Part of a small language model's weights.
Size: width 160, 2 heads of 64.
Training: a variant of Adam for these matrices, 156M tokens, 4746 steps.
Each number is 200 + 20 x the weight over the matrix's rms, rounded and kept within 0 to 999. Layers, rows and columns count from 0.

# layer 6 MLP down (transposed), 576x160, rms 0.106, rows 371-380, columns 0-159
180,181,196,232,181,222,179,187,195,200,184,206,219,212,216,192,178,237,186,236,236,208,212,197,196,200,203,199,175,182,208,186,213,189,186,206,214,181,203,204,160,195,216,190,235,188,188,175,189,164,236,196,204,213,213,161,232,204,198,202,166,195,189,183,221,182,182,172,198,202,225,211,203,172,196,191,188,189,173,207,190,237,161,219,191,196,188,229,156,221,210,221,239,222,170,233,197,169,181,220,166,217,194,196,208,192,169,215,212,191,204,174,189,196,171,197,186,188,188,198,178,171,212,177,222,200,219,182,199,212,210,200,225,235,214,212,191,183,221,174,181,220,198,204,197,173,168,188,192,200,162,187,203,190,221,190,164,208,171,206
194,204,253,205,165,204,170,183,206,180,224,202,180,188,209,219,233,230,196,252,206,233,171,203,214,225,233,188,219,168,182,231,165,205,208,204,208,207,210,185,214,211,220,179,197,183,226,185,228,207,196,239,223,174,193,175,170,210,192,175,192,219,166,223,224,215,198,213,234,201,203,237,187,170,178,187,185,196,192,226,191,209,233,173,204,207,218,184,220,201,208,209,190,204,221,193,234,167,201,214,226,180,236,235,211,189,230,173,219,167,191,190,189,208,206,218,192,204,205,199,216,211,159,200,162,189,169,196,203,183,192,199,194,167,226,215,166,203,212,207,195,190,201,214,215,224,222,215,192,176,170,204,177,223,182,171,188,194,198,189
270,213,243,230,226,187,191,167,217,197,188,227,189,185,189,197,204,218,194,195,171,198,196,198,203,192,191,241,206,199,160,231,197,206,175,194,195,251,213,198,210,176,203,220,187,188,187,214,178,191,218,199,201,192,202,150,201,201,168,192,189,228,206,214,206,217,220,240,214,189,222,209,184,204,187,225,230,198,197,191,198,225,230,197,165,234,177,201,188,201,197,193,217,221,200,183,209,234,172,205,222,171,182,210,206,192,198,215,206,211,198,214,160,226,219,205,185,218,201,179,233,188,222,189,161,197,187,176,185,194,229,181,211,208,214,198,173,186,234,176,209,184,187,188,194,207,175,199,199,175,228,189,200,203,206,219,204,190,191,229
243,212,178,216,240,243,219,186,180,209,191,180,212,203,191,227,196,193,169,207,209,201,180,232,201,227,216,219,209,172,192,228,216,191,166,193,157,139,209,177,232,184,211,210,174,187,207,195,178,221,209,190,213,168,203,223,187,203,195,215,176,198,209,201,228,212,173,213,184,197,200,233,168,191,210,196,192,231,222,182,185,248,186,202,224,212,223,212,179,180,213,187,231,236,193,229,208,182,181,219,186,195,209,218,218,198,217,223,202,240,217,166,205,195,184,222,214,238,188,204,211,195,211,188,212,195,208,193,246,222,203,172,212,227,176,192,171,184,177,239,186,203,196,215,240,222,218,215,216,228,207,216,218,184,215,181,253,195,232,196
217,210,206,191,216,186,189,190,180,185,224,200,205,210,206,213,199,183,203,191,170,208,201,204,174,203,198,184,197,184,188,162,213,201,236,182,177,230,191,181,181,201,203,217,187,203,207,201,201,91,209,190,208,203,213,199,231,223,204,186,203,213,224,216,187,188,178,207,209,227,221,215,222,210,224,178,204,206,195,190,220,194,213,246,214,190,203,209,206,190,182,208,211,206,181,185,206,184,183,191,196,200,224,219,193,213,192,161,205,221,188,193,184,222,177,183,208,247,200,198,224,211,187,213,191,219,217,185,176,201,181,185,160,192,202,184,214,183,169,235,193,194,191,184,196,212,197,199,197,214,212,210,223,212,191,200,202,233,171,204
220,183,198,210,199,210,216,243,239,178,192,237,149,238,184,178,196,197,220,221,170,220,239,182,189,163,213,182,184,212,224,209,204,209,175,202,219,220,208,179,213,197,194,199,218,195,205,206,179,173,215,206,184,236,213,207,215,170,179,208,216,213,190,185,196,197,210,216,162,218,216,202,177,233,176,206,155,216,161,234,216,234,186,198,187,192,171,193,205,185,231,191,183,204,195,181,186,204,214,210,185,202,196,193,211,224,192,176,201,184,195,195,221,215,171,206,187,227,170,206,205,177,163,175,203,171,177,210,197,169,203,187,201,195,204,202,203,253,213,216,195,202,210,203,204,208,185,229,249,190,227,178,189,184,210,175,187,214,202,206
206,205,208,222,147,197,205,187,240,256,231,216,209,220,200,194,205,194,206,187,205,212,171,202,211,179,195,224,217,163,196,185,186,215,216,188,200,210,223,190,222,196,202,214,201,220,216,193,219,220,205,201,226,230,196,221,191,178,240,192,200,210,206,225,205,187,205,188,216,173,199,214,204,191,208,208,222,182,215,183,201,231,192,164,175,218,186,205,191,204,281,242,192,212,192,183,187,219,195,183,200,183,210,179,189,197,192,221,164,169,257,196,199,213,173,208,200,249,185,209,180,172,205,196,187,222,193,221,178,192,204,174,166,208,178,218,212,225,192,215,244,175,205,183,185,237,197,220,198,201,228,192,217,161,169,182,208,211,177,196
212,164,203,202,202,188,208,174,225,199,207,175,184,208,198,224,206,206,173,173,191,222,184,206,148,172,193,222,207,241,196,189,209,211,189,238,194,192,228,239,169,181,230,171,182,202,195,163,196,187,204,208,204,208,228,207,195,209,203,195,179,218,209,215,157,184,218,207,236,215,225,210,213,211,233,127,198,229,194,178,188,199,197,179,230,196,177,192,215,155,197,182,199,177,195,205,218,183,190,190,196,212,171,198,255,193,186,170,196,209,202,214,165,226,183,165,189,204,190,229,145,195,201,221,199,203,181,242,223,221,212,204,165,176,197,186,216,204,177,231,192,213,202,234,211,226,211,222,217,188,216,243,194,183,203,193,183,164,219,184
187,203,189,209,234,222,221,212,207,188,210,208,255,224,167,168,225,161,233,199,176,201,225,169,208,227,222,247,143,206,203,219,190,206,200,218,222,232,193,172,208,216,201,190,219,202,229,244,210,184,209,207,194,191,200,219,206,188,177,206,207,189,156,172,185,216,187,196,188,178,191,211,219,210,195,181,208,207,199,240,220,197,184,211,194,201,184,184,198,224,220,185,241,217,182,186,206,194,160,197,215,193,164,186,238,163,198,208,239,249,187,202,225,201,190,171,222,184,194,196,218,196,206,218,193,193,211,175,193,192,181,214,206,196,180,186,189,184,158,205,214,196,218,201,179,188,187,198,205,185,195,215,173,247,147,226,187,191,189,165
226,218,192,202,191,222,223,235,222,220,179,216,188,201,191,211,213,206,229,209,182,188,195,194,209,185,194,193,210,206,223,214,178,222,202,229,171,199,207,195,191,178,197,222,210,202,172,209,215,178,202,197,199,195,174,209,209,186,198,186,220,230,195,213,192,224,196,207,188,227,230,209,196,170,211,211,196,199,155,213,208,193,195,228,205,222,232,207,222,187,196,227,226,157,204,208,179,205,216,195,196,227,216,175,192,161,189,212,170,193,184,201,189,199,173,217,163,181,183,192,218,216,212,207,203,212,230,204,196,205,203,200,198,232,161,224,199,222,185,208,176,218,186,193,221,185,243,212,202,223,212,170,190,189,193,222,185,201,201,196
# layer 6 MLP up, 576x160, rms 0.109, rows 372-381, columns 0-159
181,193,209,197,192,218,224,197,222,225,228,188,210,214,237,189,198,192,179,219,193,224,191,209,197,233,157,204,195,212,205,176,188,176,221,173,191,203,198,203,206,161,200,199,203,175,202,196,184,220,202,174,188,219,197,203,192,200,210,204,189,216,199,163,174,197,234,195,178,180,167,191,197,184,163,185,206,213,211,211,205,196,188,171,227,157,205,199,189,189,185,181,189,199,208,218,203,196,211,178,192,231,208,190,189,185,148,210,188,227,187,213,233,223,179,207,212,184,178,189,173,162,196,202,216,188,185,182,219,198,177,191,171,178,137,151,181,184,192,172,210,218,178,197,194,196,169,217,219,179,228,205,217,228,183,207,185,229,246,226
210,202,199,174,203,228,226,184,184,229,207,181,230,221,205,196,185,176,222,203,210,206,201,190,187,171,179,166,229,208,229,193,233,213,204,200,210,172,232,231,175,159,158,185,233,243,168,187,218,209,232,185,228,179,195,215,203,224,179,200,205,240,188,207,184,195,196,202,173,197,184,188,191,200,221,206,214,229,216,203,205,190,186,232,184,197,172,199,224,202,216,218,167,178,241,188,188,184,182,212,180,230,204,223,227,183,201,207,193,163,170,247,206,223,227,235,202,210,224,206,165,169,228,213,181,186,190,185,189,196,193,169,224,232,216,172,197,214,206,232,209,188,201,207,205,173,170,168,215,206,200,202,205,173,204,192,194,206,224,204
180,168,202,195,183,224,211,188,201,220,193,227,208,227,191,200,217,163,212,246,180,233,246,148,189,164,194,174,209,188,208,219,207,177,203,224,211,228,217,209,214,219,195,197,225,222,216,214,173,221,199,181,199,156,194,207,219,185,235,192,224,200,203,215,188,216,186,158,193,219,234,220,180,244,219,222,190,242,237,225,169,151,147,208,201,226,184,212,204,180,178,224,185,168,214,197,184,205,177,174,186,174,211,194,193,193,162,193,171,193,171,215,213,188,202,173,218,186,216,199,181,180,196,183,218,198,186,192,163,214,190,184,163,201,237,207,197,191,205,187,216,196,189,192,211,223,228,203,220,186,210,186,184,172,196,185,193,213,187,207
191,214,174,212,214,184,188,224,205,224,186,182,197,207,185,221,226,205,210,195,204,142,210,197,214,226,212,169,175,207,240,194,224,220,223,214,217,198,222,169,213,201,212,214,202,187,136,203,187,200,216,182,207,207,196,209,214,236,193,216,220,186,194,185,173,210,213,163,191,199,183,205,207,225,207,180,170,184,225,218,180,232,189,211,207,206,214,193,210,224,201,222,197,195,209,202,184,186,208,199,170,220,235,231,177,229,184,195,209,218,199,210,195,214,214,227,216,227,174,210,203,197,213,216,230,215,196,195,227,200,175,195,174,211,204,175,202,193,183,191,191,179,178,200,197,196,181,169,172,199,164,233,170,228,207,242,214,171,222,225
205,183,211,181,221,199,195,235,176,200,205,188,210,219,254,209,197,165,199,185,216,215,213,182,212,181,213,182,195,231,189,197,255,163,215,182,176,193,198,206,199,162,188,193,188,176,181,199,213,210,207,205,186,190,167,219,198,251,145,202,221,200,225,194,189,183,180,188,175,191,184,170,213,204,185,231,206,223,173,222,218,148,191,178,200,173,226,173,235,193,191,181,214,175,220,204,177,212,171,193,193,222,214,188,188,215,187,198,204,187,198,177,193,197,215,193,225,225,188,211,201,207,210,208,221,181,197,233,221,223,198,213,194,206,187,193,169,211,206,186,189,201,201,193,192,209,215,214,199,202,190,210,156,229,206,237,209,227,231,167
205,217,201,157,181,202,232,214,212,216,222,189,209,153,212,215,241,167,217,176,176,200,172,180,215,185,209,192,185,202,237,195,198,200,197,185,185,184,204,171,169,232,190,166,194,207,198,225,151,220,188,207,204,191,233,180,169,234,236,204,219,220,203,209,185,150,150,231,161,200,164,179,184,200,176,201,220,215,201,243,204,180,213,224,217,183,213,174,224,196,224,206,203,234,234,213,183,192,225,207,207,207,205,195,195,188,211,232,211,183,215,218,241,201,209,209,198,186,219,229,191,199,227,197,214,179,201,195,177,226,169,210,196,187,214,161,188,233,228,172,181,215,195,206,186,235,204,191,223,197,191,208,207,210,207,183,190,229,189,177
200,220,218,189,186,157,216,204,197,201,185,227,206,199,225,200,224,230,191,187,206,212,213,166,211,170,192,206,225,234,185,234,219,207,206,226,169,177,185,238,199,185,191,188,204,181,207,240,167,204,214,199,188,174,188,194,189,178,183,194,227,198,204,187,153,183,177,202,214,185,215,194,186,246,175,202,231,208,210,182,175,212,242,213,213,202,183,170,165,235,215,198,180,167,247,187,182,188,204,180,176,224,202,246,156,176,173,260,222,187,221,204,213,187,204,183,220,200,233,204,150,176,209,217,220,160,216,210,187,226,194,206,160,189,181,212,181,190,198,205,235,203,201,170,192,207,210,182,224,227,213,189,197,220,209,210,224,166,173,185
180,174,237,200,231,223,177,174,173,182,205,214,229,182,187,211,179,183,170,229,206,188,169,196,224,182,222,204,244,188,203,212,206,193,210,152,211,181,195,195,196,189,210,186,211,235,216,182,196,207,205,159,172,208,185,228,228,233,220,208,192,258,221,214,181,206,212,170,202,198,217,197,220,241,224,164,181,206,220,226,197,207,190,181,220,204,220,203,180,196,218,233,222,196,209,201,166,194,214,246,209,165,212,196,179,192,187,197,223,146,206,184,223,220,193,220,204,205,205,169,189,184,179,182,214,199,203,207,199,194,162,166,164,226,186,187,191,194,173,170,222,176,176,209,229,181,203,201,201,220,197,231,183,188,220,206,194,217,234,195
198,204,206,190,175,220,197,222,201,196,201,202,220,202,216,183,212,214,159,216,194,236,232,200,178,205,194,187,236,231,184,198,198,185,200,206,176,202,184,175,238,207,196,207,254,217,200,225,182,218,207,198,211,179,206,169,198,206,188,198,193,204,198,177,211,194,185,219,220,172,164,179,194,206,199,184,199,220,193,196,195,166,196,194,217,183,188,192,238,199,206,207,188,197,205,202,187,180,184,191,185,182,220,195,212,203,196,181,179,243,193,247,197,204,197,223,192,184,166,235,188,214,212,158,203,162,179,197,211,162,195,220,207,223,171,203,203,240,193,193,217,217,218,219,193,196,203,206,180,201,184,188,185,196,213,207,193,203,206,189
196,207,218,202,185,238,193,198,193,203,232,221,237,213,213,201,205,189,215,198,188,209,197,218,205,172,205,203,184,229,201,203,181,217,191,201,183,216,229,183,206,226,203,182,209,209,187,210,236,217,212,198,200,177,209,200,206,178,182,220,197,228,207,199,181,207,188,205,214,215,185,189,230,189,174,206,203,225,170,201,202,209,195,208,177,162,173,206,246,210,185,200,193,178,207,187,201,198,218,199,216,210,199,169,175,174,184,180,243,210,192,210,198,206,200,203,182,170,186,232,177,188,213,197,205,182,185,190,212,215,188,186,179,207,229,225,221,216,171,196,210,193,190,170,207,208,208,226,186,195,176,199,192,186,190,190,157,217,177,195